python train.py --n_head=4 --rope_base=10000.0 --bias="none" --decay_shape="sqrt" --seq_len=128
Each number is 128 + 32 x the weight over its row's rms, rounded and kept within 0 to 255. Layers, rows and columns count from 0. The size above them is the row's rms in percent of the matrix's.

# layer 2 MLP down (transposed), 448x224, rms 0.0476, rows 59-79, columns 0-111
size [104 103  99 102  98  98  99 103  88  98  96  97 113  95 107 104  94 102 101 114  95]
[[184 212 129 168 120 126 146 160  80  67 119  88 153 105 163 148 138  77  43 121 192 137 165 113 182 183 107 164 156 129  91  49 134 127 167 151 169 112 103 160 123 115 180 121 151 168 178 192  84 153  98  91 128 182  84 139 155 121 141 130  34  93 123 117 109 148  99 158  86 163 136 114 165 105 166 140 172 113 107 107 122 120 150 148 152 161 126 170 101 122 116 104 160 112 137 133 114 144 115 165 130 150 148 126 141 151  98 177 102 125 107 134]
 [138 135 192 147 145 158 133 143 121 139 115 111 106 180 163 130 144 141 105 125  74 135 132 103 138 114  96 105 125 153  69 113 110  94 119 189 141 163 140 201 148 149 111 180 104 150 108 137 141  77 102 119  75 135 135 172 150 133  90 133 125 105 135  97 155  80 131  99 108 107 132 150  72 119 185 120 189 143 150 139 102 111 121 140 154  79 114  76 146 114 172 120 147  73 102 157 161 142  48  74 136  94  48 182 113 123 108 138 125 163  87 110]
 [141  73  94 142 123 123 128  57 122  91 128 173 114 171  70 148 103  77 167 155 153 145 127 178 110 189  91 131 137  78  96  94 117  90 128 150 109 109 135 169  97 133 114 133 136 148 134 150 153 171 132 126 162 169 132 153 119 119 149 166 118  96 135  83 150 155 137 199 111 142  98  54  79 141 121 124 134  66 115 119  39 137 172 123  98  51 193 107 152 104 103 133 102 124 122 138 136  97  94 152 172 125 119 177 116 160 135 130 156 156 123 153]
 [ 83 148 136 142  81 111 194 134 110 160 116  86  81 174 102 119 158 164 136 120 170  86 140 126 165 112  96 119 151 128 140 185  85 147 118 122 132 111 134  56 135 108 149  71 124 143  87 157 157 158 140 114  57 121 123 119 141 158 101 165 155 119  92 165 136  91 113 144 150 141 121 136 147 116 127 123 137 112 177 167 165 103 129 175 130 100  79 143 112 119 110 137 147  99 184  95  95  85 192 159 126 191 223 185  82 141 126 119 130 128 162 132]
 [ 77 195 121 173 103 140 118  91 138 144 147 113 124  72  95 170 162 135 168 136  87 161 170 158 111 108 124 162 166 132 107  96 154  97 188 140 121 161 142 141 122 137 100 111 125 113 110 129  84 115  64 107  86 154 128 162 163 135 119 114 129  66 173 121  68 134 113  77 133  86  79  75  58 130 153 102 163 118 106 106 171 162 108 177  92  93 109 110 170 164 174  84 115  96 107 136 119 164 140  85 130  93  72  90 131  63  74 105 111 117 135 123]
 [172  79 128  63 129 116 114 143  94 142 130 144 148 105 126 160 144 104 115 139 117 171  99  87 124 134 138 166 111 126 110 105 135 103 165 155 108 163 131 127 159 124 107 125 110  73 132  89  91 127 118 107 145 127 190 212 115 130 109 134  98 114 104 191 164 126 155  83 158 106 110  75 107 133  88 122 159 116 139 100 132 136 123 100 147 105 109 110  72 102 129 109  81 140 121 144 120  89 144 185 171 148 141 103 198  91 119 166 160 123 138  85]
 [118  75 125 148 145  84  82 172 120 125  91 185 142 161 115 117 128 175 183 112 101  87 125 233  12  85  88 164 129 134  99  93 125 151 150 194 131 138 121 136  86 132 151  83 108  77 136 133 115 187 112 144 137 150 108 151 128 133 132 118 109 168 161 165 105 107 150 160 212  90 111 177 191 128 107 169  76 115 172 140 118 109  91  82 119 136 114 131 134 180 142  99 111 163 136 195 128  79 128 103 147 121 133 141 125 153 148 124 176 165 104 160]
 [100 107 123 135  88 125 133  58 132 127 175 171 134  73  62 139 113 150 143 146 113 135  75  76  98 105 153 157 108 100 160 122 100 107 136 134 109 114 131  97 145 154 190  85 110 112  84 122 113 130 126 166 129 187 162 113 137  94 184 130 144 162  99 142  60 141  65 112 115 150 150 173 133 103  89 117 127 168 143  75 130  91 151 159 112 111 108 120 154 101  65 165 112 124 120 115 131 151 160 115  91  99 149 190  85 128 160 148 134 102 170 146]
 [140 160 167 109 158 109  93 102 140 108 150 188  63 183 123 124 115 147 152 126 150  67  99 163 118  76 147 157 150 142 143 108 134 112 157 214 128 148  87 136 114 125  98  95 112  84 126  79 106 132 122 103 103 113 112 106 134 231 134  92 161 141 151 170 162 145 143 162 138  56  77 119 123  89 124 137  49 138 144 145 128 145 101  39  97 122 146 107 106  99 165  80 118 171  93 103 145 172  93 141  83 202  98 117  78 123 157 148  85 162 127  91]
 [138 122  85 118 106 112 146 151 168 104 104 130 165  61  71 103  54 187 120 162 127 144 211  96 156 161 115 139 131 136 156 118 182 155 102 106 135 100 116 174 205  70 134 131  52 138 118 141 124 118 103 158  86  57 110 147 164 110 117 167 162 112  87 139 111 124 179 100 108 183 126 129 205 159 141 120 137 127  95 138  83 103 150 166 141 133 118 123  81 125 163 140  72 123 146  54  71 146 151 171 137 139  97 159 124 143 109  98 107  79 142 141]
 [114  89  58 129  94  71 159 185 113  92 144 130  68 146 182 128 163  72 157 175 122 105 151 137 143  98 101 185  88 124 152 145  89 121 101 160 145  92 136 107 125 107 146 154 164 138 115 136 109 121 168  80 128 121 138 178 141 151  85  90 113 164 147 106 116 213 110 142 136 166 100 121 201 165 138 102 128  83 181 114 139 101  51 166 100  84 127  88  93 181 103 161 107 121 170 127  99 121 160 132 142 157  24 101 131 144  77  93 166 133  75 153]
 [131 141 164  79 132 138 115 169 128 140 137  70 108 139 140 100 149 140 160 147 103 155 147 137 142 175 154 149 133 125  89 107 178 163 134 149  93 142 106  99  69 139 122  73 163 177 123 167 100 105 113 103 129 118 162 130 119 171 166  76 113 190 148  85 144 187  78 219  88 161 141 103  45 158 131 112 127 143 172 160  91 141 156  97  61 107 110 118 133 143 128 155 114 109 153 123 126 180 197 184  81 133 141  61 163 159 182 104 149  99 142 135]
 [ 72 143 150 138 111 162 142 101 154 123 182 167 148 115 131  93 118 106 155 133 100 165 135 131  98 113 177 117 144  89 137 179 128 140 132 206 133 173 104  98 161  81  74 168 150  92 117 148 132 141 123 116  96 135 151  81 123 152 113 154 148 160  78 106 188  77 103 124 112 129 134 112 122 145 133  93 116 130  96 111 114  98 108  44 144 156 131 118 154 133 139 131 134 131 149 146 136 137 100  35 168  85 113 138 160 114  83  69 140 126 151 119]
 [129 204 132 147  97 104 170 168 114 103  92  73 139 111 102 135 185 173  96 118  66 177 175 161 127 121 168 129 110 127  92 189 219 112 131 172 118 106 118 127 107 185  69  72  97 128 162  83 124 126 117 139 150 163 157 223 128 115  96 112 130  98 149 160 135 154 123 132 157 144 168 119  61 130 118 142 171 144 122 135 101 150 110 129 131 136 100 111  62  82 181 148 160 121 131 158 182  91  97 168 178 122 135 156 179 115 143 146 101 147 117 128]
 [214 127 124 123 179 150 143 171 175 153 127 169 120 117 111 126 122 157 140  95 106 197 103  95 127 100 123 111 109 124 151 115 186 119 141 118 134 126 104 166  91 151 103  91 140  61 107 150 130 140 140 120 101 146 130 165  89 154 154  86 132 185 130 190 111 175 131  96 168 100 153  80 130  91 109 105 147  69 146  95 167 153 184 166 126 137 145  48 128 177 132 125 164 125 115 117 137 149 146  78 158 168 121 124 175 161 145  92 153 196 151  90]
 [135 178  98 113 190 131 122 104 165 113 110 138  84  86 153 141 130 101 163 141 144 100 197 111 183 165 114 158 133  98 151 166 124 148 112 132 115 155 125 118  94 142 143 173 128 181 141  92 103 144 142 143 191 128 166 113  86  81  82 109 127 105 182 121 175 164 143 169 151 157 202 174 112 120 124 139 114 128 148 116 127 119 128 119 173 147 165 191 120 112 107  94 162 147 107 144 124 121 131 120 172  27 127 100 141 133 122 197 125  44 108 163]
 [160 125  85 172 138 153 143 152  94 120  93 149 166 166 106 188 131 186 131 195 193 233 113 159 143 124 141 132  77 143 109  99  74 151 112 111 159 177 176 138 161 121 136 130 108 126 122  87 174 147  85 153 159 149 150 110 153 148 153 118 127 104 101 115 102 118 150 139 113  88 106 114 148 127 156 114  94 111 139 113 120 165 178 118 167  94 167 127 165 110 149 120 115 173 129 155 161 103 157 105 129  99 131 131  95 175 168 156 112 182  87  93]
 [149 142 137 177 160 112 174 116 150 101 141  86  92 113 117 127 144 144  95 169  84  96 111 119 130  69 140 112 131  84 108 202 161 158 129 162 166 106 133 114 140 172 133 113  72 112 146 161 231 159 101 143 123 130 116  26 106 125 142  99  77 166 148 120 132 144 163 152 150  53 121 131 161 123 144 145 124 131 128  74 157 159 110 104 153 130 127 115 116 139 144 100 162 105 115 131 128 132 152 145 135 108 147 162 102  90  96 173 139 211 174 116]
 [191 118 111 114 124 151 135 133  79 140 141 168 133 110 134 141 106 164 135 137  84 204 153 183 134 180  78 109 114 141 154 132 153 111 204 141 103 180  97 121  89  98 161 121 110 147 152 139 154 122 138 118  97 135 102 119 190 112 112  90 195 139 148 120 182  92  89  56 138 153 102 131 144 146  90 105 174 180  98 141 189 133 144 120 132 133 113 128 173 161 182 136 129 107 107 150  94  98 127 107 134 130 144 143 109 174 107 168 185 130 135  79]
 [ 94 114 122 142 158  65 155 143 144  65 126 163 142 162 152 119 198  65 156 117 160 113 182 157 168 121 136 126 126 207 124 158 103  95 164 130 144 103 174 103 146  99 153 137 153 102 144 163 178 152 114  74 113  90 128 134 161 140 154  70  67 102 170 114 143  89 120 112 154  98 178  82  36 147 102  87 105 113 192  79 147 169 132 108 109 121 131 130 131 151  41 157 146 104 134 180 116 151 141 146 121 127  70 145 168 125  93 115 145 127 135 159]
 [ 94 128 126 139 106  70 156 127 121 156 116 113 138 197 113 124 141 108 144 153 127  94 167 129 125 131 120 210 134 226 168 206 108 125 111 129  43  92  74  77 146 150 129  97 121 135 147 114 120 140 202 153 177 159  95  94 103 142 142 121  91 155 127 125 145  89 150 106  95 129  96  91  87 132 109 158 145 116 153 115 127 119 234 129 188 165 118  84  98 158 126 150 129 126 112 148  76 137  73  98 143 157 120 132 161 117 156 119 140 100  83  81]]
# layer 2 MLP gate, 448x224, rms 0.056, rows 60-80, columns 0-111
size [ 99 102 104 100  98  99 108  90 102 105  95 101 101 100 102  99  98  97 103 108  89]
[[126 117 124 150 122 185 121 133 136 154  99 128 110 173 125 128 110 174 132 136  88 151 148  82 114 180  59 130 155 131  70  96  91 122 135 203  92 136 100 141 141 155 102 132 132 124 127  90 140 107 105 100 117  86 150 173 119  80 113 106  99 123  85  84 186  65 100  82 114 133 160 134 139 113 155 103 201 107 137 186 158  99 138 114 156  90 120 100 213 101 122  72 122 108  94 133  95 168  28 119 122  90  70 180  89 124 116 162 158 148  92 126]
 [171 134 158 105 116 128 168 129 102  87 146  71 160 160 144 178 116  69  47  74 129 112 216 112 155  98  59 174 118 137 129 145 125 124 186 120 155 136 132 147 138 115 114 151 132 159 172 168 146 159 112  89 138 111  43 129 179 105 141 114 120 162 122 123 133 161 171 106  96 170 151 111 130 157  77  74  95 187 118 112 122 139 119 143  44 110 120 161 154 151 131  99 152  72  94 153  94 118 155 155  72 117 104 128  69 124 144 171  97  56 162 131]
 [170 155 157 230 157 135 141  93 144 147 106 116 155 129 180  94 112 134 113 120  85  84 144 135 185  72 150 131  97 109 123 131  75 159 125  93  95 106 120 139 146 137 202 117  99 157 169 194 102 174 156 156  82 110 143  75 145 187 131  93 127 132 134 139 133  72 126 151 147 127 125 169 164 103  87 125 127 121 125 186 102 164 118  88 117 182 115 162 104 133 137 158 125 142 126 158 138 147 153 177  88 145 120 158 136 158 118 182 154 103  34  92]
 [111 116 127  74 138 130 175 145 103 137 108  90 148 157  61 163 163  91 156 115 214  98 152 119 150 166  99 170 111 134 181 182 128  90  98  82 104 122 103  89 134 132 130 132  81 120 150 167 122 140 159 105 139  85 127  80 165 112 160 168 156 189 125 139 168 169 106  94 140  94 149 155 167 111 172 138 115 142 115 151 100  70  89  90 197 108 144 144  84 145 102  93 210 127 104 142 133 112 103 197 102 113 150 133 107 160  98 122 120 150 124 141]
 [105 134  69 143 131 111 120 205 179 147 111 136 104 122 119 114 126 137 164 100  67  88 140 149 134 156  62 102 124 127 187 131 143 194  78 108 164 182 123 132 109  65 118 160  93 105 173 121 148 138 153 139 162 127 103  90 164  96 134 107 150 170 142 109 139 128 137  85 141 142 164 101  80 159 148 160 152 135 186 159 173 150 133 179 106 192 157 184 132 188 115 139 130 150 160 110 140 133 107 123 105  99 145 114 135 210 148 154 128  98  75 158]
 [158 176 132 116 125 192 168  41 113 139 174 105 114 107 109 150 134  90  82 159 175 177 140  26 203 114 189 160 130  90 118 152 102 108 128 109  91 116 146 131 178 162  92 110 170 171 129 137 117  97 131 136 133 125 142 118  94 160 105  91 164  76 110 112 186 180 114 105  55 156 160  98  64 121 185  85 203 112  88 138 154 121 138 153 129  81 113 107 119  98 128 129 138  83 136  55 141 172 111 148 124 160 122  87 126 116 131 127 129 111 170  92]
 [101 114 211  62 130  94 144  79  98 129 143 128 157  77 143 100  83 156 162 147  71 126 128  59  72  94 203 118 119  82 146 102 173 125 118  68 149 140 167 140 148 167 147 103  99 165 121 155 165 106 132 150 170 142 136 173 131 160 131 157 156  81  89 126  90 154 148 156 180 121 165 181 190  76  97 142 182 163 134  89 131 112 149  94 159 127 119 106 166 118  94 166 114 149 129  73 109 125 125 115 115 175 160 175  58 137 185 148 139 121 151  92]
 [ 98 128 114 156  98 153 158  93 152 120  81 114 158 110 158 127  66  93 228  71 132  61  95 162 150 116 146 109  81 128  88 189 101 142 136 140 179 195 160 147 141 143 132 110 121 109 141 116 110 108 160  93 115 112  69 143 141 134 156 138 104 138 173  65 142 130  79 148 157  95  92  94  73 182 114 129 136 132 166 105 100  81  71 120 162  88 127 104 125  99  79 128  85 146 157 110 149 144 120 141  80 164 202 136 110 117 103 111  32  91 144 180]
 [160 125 103 161 108 118 133  88 131  82 146 128 185 100  76 120 130 111 194 145 106 155 172  90 162 128 119 133 194 121 186 153 153 182 136  78 130 108  91 141 171 145 136 165 136 147 117 132 117 125  39 104 120 101 114 123 183 144 118 116 105 136 115 143 107 143 132 116 111 196 126 147 146 159  91 102 186 145 143 109 126 133 133 176 114 161  96  78  90  96 139  65 120  76 145  72 114 103  89 127 140 109  79  80  84 182  87 146  35  71 156 133]
 [ 86 150 182 114 121 126  70 120 116 135 158 132 191  94  96 139 106 156 177 128 151 180 118 152 164 150 139  90 163  98 116  79 170 144 140 118 110 165 102 127 135 148 124 121 159 131 119 124 151 114  87 176 186 163 123  90 132 125 203 139 137  86  90 134 104  89 104 114 133  91 164 120  58 115 153 138 135 160  97 124 123 151 178 117 103 166 165 143 187 162 143  99 138 168 104 122 233  99  77 121 105 107 181 144 105 123 193 107  34 156 158  90]
 [119 177 148 173 204 108 192 157 106 104 104  69 123 146 127 171 105 144 115  80 165 136 120 146  59 119 185 147 143 150 127 147  84 161 160 122 151 192 111 134 136 180 159  93 141 158 100 123 127 163 108 114 129  85  98 120 142 189 161 120 120 124 158 100 122 158 159 107 127 100 109 121 168 103 126 123 160  83 108 138 138 138  77  96 108 141 135  36 141 127  94 175  75 126 110 122 113 124 157 142 148 174 123 130 117 189  97 200 193 148 108  89]
 [ 91 153 149 154 134 126 105  80 137 105 171 142 137 114 149  94 131 116 141 120 107 123 156 115 124  90 135  93 189 127 115 119 109 118  98 168 170 133 153 133 104  87  80 158 123 147 130 124 113 101  79 126  55 141 128  60 110 150 142 147 168 139  60 128 141  63 137 136 108 135 109 105 151 138 166  87 107 145 133 115 106  91  67  84 131 140 132 130 132  80 171  89 136 158 146 166 168 154  63  33 140  78 160 124 131 134 143 103 141 138 131  70]
 [107  69 103  94 101 110  84  88  50 185 125  95 141 166  53 141 145 159 116  65 138  97  76 103 115 126 195 177 194 127 128 153 101 126 128  75 154 133 109 130 143 144 128 113 133 173 201 128 118 103 117 108  79  85 126 113 144 155 102 168 150 147 153 138 122 124 208 186 176 147 176 124 179 121 125 173 101  72 164 189 126 161 115 146 110 122 121 157 128 164 104  49  93 100 166 120  93 128 118 111 122  87  84 123 135 140 104 145 132 101 146 136]
 [151 141 108 115 155 166 112 122 193 128 147 149  88 135  83 120 157 136 101 119 129 187 112  96 117 158 133 146 135  96 120 122 136  89 125 165 135 122 109 172  99 168  87 106 127  69  95 113 132 168 136 169 105 129 150 186  62 113 118 169 119 187 118 134  75 142 151  75 191 117 151 103 130 138 146 115 184  89 104 127 142 139 187 154 100  83 173  91 117 153 145 180 178 110  99  77 113 179 138 104 172 125  97 110  72 160 151  97 118 166 127  90]
 [121 145 131  80 129 166 117 120  88  93 111 123 157 132 102 100  97 111 152 103 160 145 133 112 135 114  94  97 228 128 212 151  60 122 107  99  88  82 159 100 114 120  52 130 151 128 182 103 168 140 151  71 149 110 125  64 177 224  94  98 163 109 112 152 122 105 126 108  86 126 136 154 101 137 132 131  99  87  81 130 141 153 119 128  99 164 118 175 134 116 100 128 168 149 121  59 156 137 120  87 170  74 109 170 112 138 132 148  58 126 154 118]
 [151  66 172 192 152 191 145 165 130 141 140 118 167 137 152 175 162 149 111 158 190 172  81 142 165  60 160 126 143 127 104  96  70 136  98 123 132 141 155 123 173 134 124 113  84  91 121 116 155 233 100 151 154  87 141 118 128 140 167 112 110 100 108 110 144 168 164 145 174  86 143 164 161 114 141 131  93 110 169 134 104 124 136 128 166  93 146 111 111  70 133 118 120 173  82 106 191 116 119 159 149 119 173  71 128 143 167 144  70 159 100  91]
 [ 92 121 194 153 148 139 121 125 163  77 161  98 117 128 104  89  94 136 120  98 132 127  88 151 134 109 170 115 150 106 141 174 162 135 152 208 188  73 126 142 146 184  85  91  33  98 116 154 178 144 124 116 116 137 109  55 128 124 133  73 118 160 137 101 121 150 162 147 158  93 110 101 133 139 152 140 107  90 157  53 114 169 127 149 153 130 115 144 174 121 147  97 184 123 143 158 137 122 163 161 130 143 131 183  86  94 121 160 104 243 160 136]
 [151 148 128 106 164 159 147  97 137 113 168 120 136 100 133 177 113 126 146  73 143 193  80  85  97 141 169 136 174 174 190 163 183 152 133  88 129 118 126 161  77 104 119 148 112 112 182 120 135 173 100  69 146  64 165 112  72 176 106 135  84 184 113 160 179 111 116  75 134 131 127 113 131  85 147 110  65 133  82 193 150 169 143 139 137 162 159 116 105 140 152 144 135  87 104  76 164 104 126  89 126 171 107 118 121 145 172 185 181 122 115  76]
 [113 117 137 101 116 166  96 124 147 146 162 147  82  89 118 130 118 146 103 186 112 127  73 140  84 153 155 125 116  87 122 111 158 149 106 149 108 102  95 129 134 161 119 114 138 141 155 112  86 106 127 174 118 162 119 120  62 128  62 155 200 147 140 136 121 145 118 143 114 159  71 165 177 108 135 171 171 157  54 173 110 106 134 124 189  95 150 108 128 142 220  84 158 170 140  67 119 133 103 155 132 104 180 118  16 114 112 126 112 140 113  81]
 [162  67 157  89 157 123  84 162 149  85  98 144 120  81 151 141 136 132 108  81 151 127 103 148 160 112 151  84  87  73  97 112 126 162 150 166 226 164 143 148 154 125 149  87 159 152 107 137 108 154  35 129 101 114 145 180 150  78 166 147 123 105 135 106  93 155 131 117 158 138 152 105 167 163 139 103 117 145  96 125 101 168  66 146 118  95 135 172 150  98 131  80 149 128 166 125 146 109 172 188  94 136 134 100 117 184 113 118  64 122 193 148]
 [ 90 114 122 202  93 109 126 169 183  78 175 108 188 132 137 105 141 130 119 152 117 175 147 154  90  96 107 179 176 122 144 123 132 192 184 118  78 167 158  88 161 154 159  83 123 117 126 113 122 160 145 153  59 109  85 149 109 155 178  99 110 111 210 135  77 134 148 166 190 101 118 129 141 187 137 103 122 153 102 112 132  94 173 160  94 158 104 114 142 113 167 152  82 123 103  95 136 107 144 152 139 147 127 115 112 137 169  87 137 160 114 145]]
# layer 2 MLP up, 448x224, rms 0.0565, rows 60-79, columns 0-111
size [100  93  98  98 101 110 102  90  97 102  95 112  97 104 101  95  98  96 119  98]
[[147 156 168 169 111  84 158 158 141 109 142 136 119 107 159  60 176 143 117 104 113  83 127 135 123 112 129 125 100  81 178 116 125 146 122 155 174 122 171  77 137  86 207 157 136 122 100 133 105 139 142 129 129 188 107 142 117 128 111 181 164  94 113 124  73 126 151  71 149 135 116 106  86 117 155 141 154 149  93  52 129 145  95  84 132 116 144  92 128 100 170 131 140  93 147 134 129 152 111 204  90 183 164  62  89  59 121 109 130 104 158 134]
 [115 185 141  93 142 163 131 155 105 150 115 127 131 117 195 105 161 181 121 124 131 142 125 112 112 135 149 134 117 163 178 157 117 172 101 130 133 179 123 110 152 170 159  70 145 156 113  96 101  72 139 128 140  66 113 125 119 161 114  89 113 174 131 175 127  59 100  74 160  80 156 197 173 126 120 129 142 135 146 162 219 115 107 126 156 190  62 119 115 113 173  88 141 148 107 103  88 172 162 118  65 139 125  87 149 109 136 137 104  98 102 147]
 [131  93 102  96 124 123  66  96 169 117 111 159 167  91 144 131  96 144  82 147  80 198 138 119 115 139 185 131 128 116  97  98 182  92 122 134 150 118 154 159 145 150 109 202 138 175 139  83 131 108 135 152 172 152 172 150 126 104 136 117  62 138 160  66 144 174 132 115 138 135 117 122 124  85  98 152 115 131  68 102  99 153 144  78 161 154 174  88 139 100 164 107  83 166  83 164 137 158  85  93 111  99  19 100 167 129 143 172 152 113  72 124]
 [ 57  87 128  94 131 124 177 129 108  92  82 110 172 157 144  98  52 153  61 132 149 105 136 123 163 123 130 144 121 197 138 141 147 192  96  97 146  88 123 131 115 136 140 182  70 124  83  91 149 145 155 140 166  93 188 134  93 143 133 126 160 199 125  76 138  91 140 214 153 145 145 190 145 119  92  80  69 120 163  75 122  77 138 147 135 137 167 126  77 130 112 183  99 179 179 129 155 100 117 124  98 130 153 174 163 178 146 160 116 172 157 118]
 [140 156 135 156 116 149 127  79 143 144 129  93  23 110 165 128  95 146 105  85 157 153 125 154 173 113 165 141 141 101 123 163 137 105 149 101 157 125 148 133 129 165 126 137 118 184 143  86 186  90 195 144 143 100 105  82 105 132 157 125 127 149 146  51 102 132 119 190  89 133 144 172 164 123 145 106  91  94 103 134 150 108 153 118  77 145 151 116 169 146 153 122 111 134 112 179  95 145 128 117 107 116 141 195 151 120 111 127 139 112 146 155]
 [112 147 114  94 120 122 147 129 117 133 155 105 103 107 136 182 120  82 105 156 170 146 125  87 133 136 172 189 117 132 148 126 126 139 130 110 119 144 140 121 133 155 111 142 203 153 158 118 117 162 114 133 136 120 145 103 185 125 112  87 167 129 123  98 116 162  95 143 126 139 141 115 170 156 104  98 111 130 134 162  73  89  75  87 139 102  63  53  98  98 136 159 101  57 127 119 127  87  99 148  97 124 148 111 170 190 149 124 167 122 104  98]
 [163 168 124 167 151 128 161 157 174 112  87  95  86 128 191  84 143 115 147 142 147 129 189 141 138 159 114 136 116 128 110  99 139 153 134 132 170 140  97 144 148 114  82 141 118 136 144  89 164 144 160 113 137  76 110 132  90 111 116 141  63  72 143 103 201 146 179 161 130  98 114 122 136 162 135 144 158  73 135 170 104 151 128  91 104 142 132  98 101 170 175 134 120 152 125 130 126 122 124 143 179 123 150  96 141 140 101  94 135 169  34 116]
 [132  74 130 100  73 131 179 168 137 141 150  97 129  77  87 158 148 149 159 125 100 160 128  75 125 160  82  86 117 131 140 138 126 127 135 127 140 168 145 161 101 139 108 177 146 110 154 140 142 172 130 119 106 150 134 128 154 136 137 111  94 157 125 140 115 114  92  82 134 103 130 132  49 138 184 108 161 114 127 118 144  76 181 187 170 184 124 144 103 128 136  93 158 136 182 175 133 112  88 141 107 102 145 112 124 122 140 105 137  99 113 186]
 [125 126 195 135 130 150 135  99 115 189 197 169 118 185 122 164 162 109 169  70 138 122  39 150 122 112 105 106  90  71 104 142  72 116 156 102 144 129 137  93 116 152  99 145 198  98 126 128 143  99 180 134 171 167 174 163 123 143 139 103  96 129 152 128 126 132 129 112 151 107 124  91  53  87 141 144 118 125 138 135 150 104 134 133 137 144 155 136 149 139 115  95 167 108 136 154 145  99  97  79 177 119 151  88 132 121 101 124 123 171 101 150]
 [152 131 182 105 192 154  89  73 143 150 127  78 169 148  98 164 107 159 122 147 127 168  99 122 109 152 154 105 132 128 148  94 151 137 153 114 183 181  97 146 105 217 101 112 112 133 135 121 157 136 111 198 134 154 142 156 118 138 158 127 143  97  87 139 102  81 135 116 119 113 157 159 130  92 149  86 145 185  88 100 147  79 131  73 180 172 134 127 146 110 151 104 108 137  56 184  93 125 153 163  67 134 165 154 144 134 158 124 113 125 198  68]
 [131  98 114 208 157 157 144  74 129 133 134 153 110 146  94 164 126 134 114 103 150 120 136 119  77 134 130 100 159 150 158 125  92 108 127  99 169 136 135 152 165 146 119 188 120  90 154  93 160 171 129 145  87 142  87 131 141 137 104 146 164 100 130 141  86  57 146  17 121 122  72 163 221 103 158 148 140  93 111 116 195  87 132 143 183 138 109 141 171 144 118 104 160 136 104 116 140  81  57 109 161 153  80 193  72 133  63 133 103 151 121  91]
 [107 164 152  66 115  70  95 121 117 157 127 171 136 115 130 111  85 118 123 183  77 151  88 111 134 144 169 129  99  67 131 112 160 148 133 148 109 143 155 133  87 133 111  95 139 111  66  69 135 141 180 129 178 161 149 187 126  59 114 159 105 101 196  81 138 120  78  98 145 142 119 171  97 135  96 153 121 112 138 137 176 140 144 151 156 115  99 142 136 191  99 164 144 114 146 121 156 164 159 188 127 125 100 147 154 105  82  96 169 109 165 124]
 [140  51 173  80 140 128  84 130 125 140 141 158 116 181 151 125 109  84 175 134 178  98 116  64 133 139  95 111 129 154 157  87 125 158  97 114 147 137 130 121 170  92 164 189 146 138  75 144 139 138 112  93 117 136  94  83 179 154 125 153 130 117 106 117 151 123 101 137 115 111  84 145 153 131 125 116  75 121 156 130 142 154 123 139 150  99 171 182 197 185 128 120 112 114 101 104 135 159 137 101  82  72 135  79  84 106 129 125 159  78 202 126]
 [130 154 132  87  87 149  77  69 153 154  97 173 126 117 121  63 104  87 109 139 129  74 110 134 146 144 106 136 164 159 158  91 115 141 131 127 129 152 140 109 126 106  81  95  70 131  81 109 143 104 152 115  88 131 171  74 158 145 129 193  99 143 159 131 106 100 185 152 107 172 126  84 123 145 140  83 128 109 191  96 161 109 138 178 148  96 127 173 104  99 149 152 104  84 129  84 169 102 163  81 104  91 143 120  90  96 161 164 137 187 141 109]
 [135  71 138 104 140 152 124 200  90 132 204 178  94 144  97 108 131 159 163 125  48 102  36 189  80  87 110  98 119 192 108 105 136 136 127 141 133 119 160 146 122  65 162 160 163  95 146 146 152 129  97 140 114 113 133 174 150 138 169 123 135 168 102 130 100 122  94 101 171 118  79  95 150 165 135 128 153 112  96 159  96 201 123 159  87 140 113  81 158 125 130 147 176  94 130 153 141 138  96 166 101 203 147 142 123 133 136  90 151 201 119  98]
 [ 88 122 164 107 120 106 141 102 155 109 175  89 119  51 152  88 124 127 153  94 104  68 109 105 100 138 114 131 196 112 157 115 159 122 182 107  82 101 147 172 139 133  85 140 136 132 115 152 121 148  96  74 124 128 135 128 100  77 115 136 130 143 192 123 144 163  99  86 141 192 143 146 116 121  89 120 143 107 122  97 192  98 112 135 101 163  68 113 150 137 127 139 136 158 144 108 151 153 122 149 180  91 159 123 132  82 101 108 120 118 213 143]
 [136 148 146 161  45 115 155 102  86 147  86 133 147  91 157 120 144 107 104 153 131 113 126 177 118 123  69  86 115 157  93 115 157 140 147 128  63 162 132 106 170  68 166 113 219 116 125 117 135 123 150 161 143 197 178 169  88  83  97  85 102  74 128 140 170 136 134 157  55 101 121  91  95 152 146 102 183 119 127  91 169 117 161 109 104  97 150 169 146 133 139 153 116 112 132 177 152 156 171 113 152 101 156 143 176 116 133 126 156 105 106 176]
 [ 90 116 154  94 127 115  76  73 166 105 143 117 121 145 129  92 133  77 158 143 164  85 129  63  99 108 211 136 152 120 142 109 111 162  57 111 152 118 165 136 173 186 127  95 132 158  65  95 119 138 117 162 128 123 151 102  75 148 162 173 103 104 137 163  77 143 153 174 105 118 142  74  87  94 141 158 113 112 139 142  92 151  88 152 109 167 153 116 132  92  70 143  99 141 151 120 138 180 115 169 147 119 130 100 141  77 132 112  96 144  74 133]
 [ 59 157 197 119 150 139  74 145  97 107 103 167 114  68 109 129 182 102 121 185 129 156 140  85 167 112 177 105  94 171 114 139 125 179  99  98 125 135  64 131 138 159 190  96 140 100 159 120 145 172 128 163 133 118  89 161 132 163 104 131 145 145 132 141  90 126 125 104 137 124 120 120 125 129 107 163 178 160 151 187  87 109 136 121 114 111  91 102  87 157 185  94 147 135 110  61  88 117  71 150 117 115 136 139  79 170 121  82  68 123 110  98]
 [115 131 152 112 134 186  70  92  85  94 107 121 152  39 140 106 155 148 114 159 138 160  80  91 116 116 127 140  84  20 131 105 146 137 170 169 200 143 137 170 116 104 125 131 177 190 129 108 135 129 100 131  81 156 125 134 170 103 145 139 148 128 154 113 169 180 126 136 189  94 136 161 156 154  80 123 119 128 129 149  71 112  92 107 111  90 149 163 146 126  92 121 131 127 124 126 172 126 148 111 150 163 127 136 154 164 114 242 157 173 178  91]]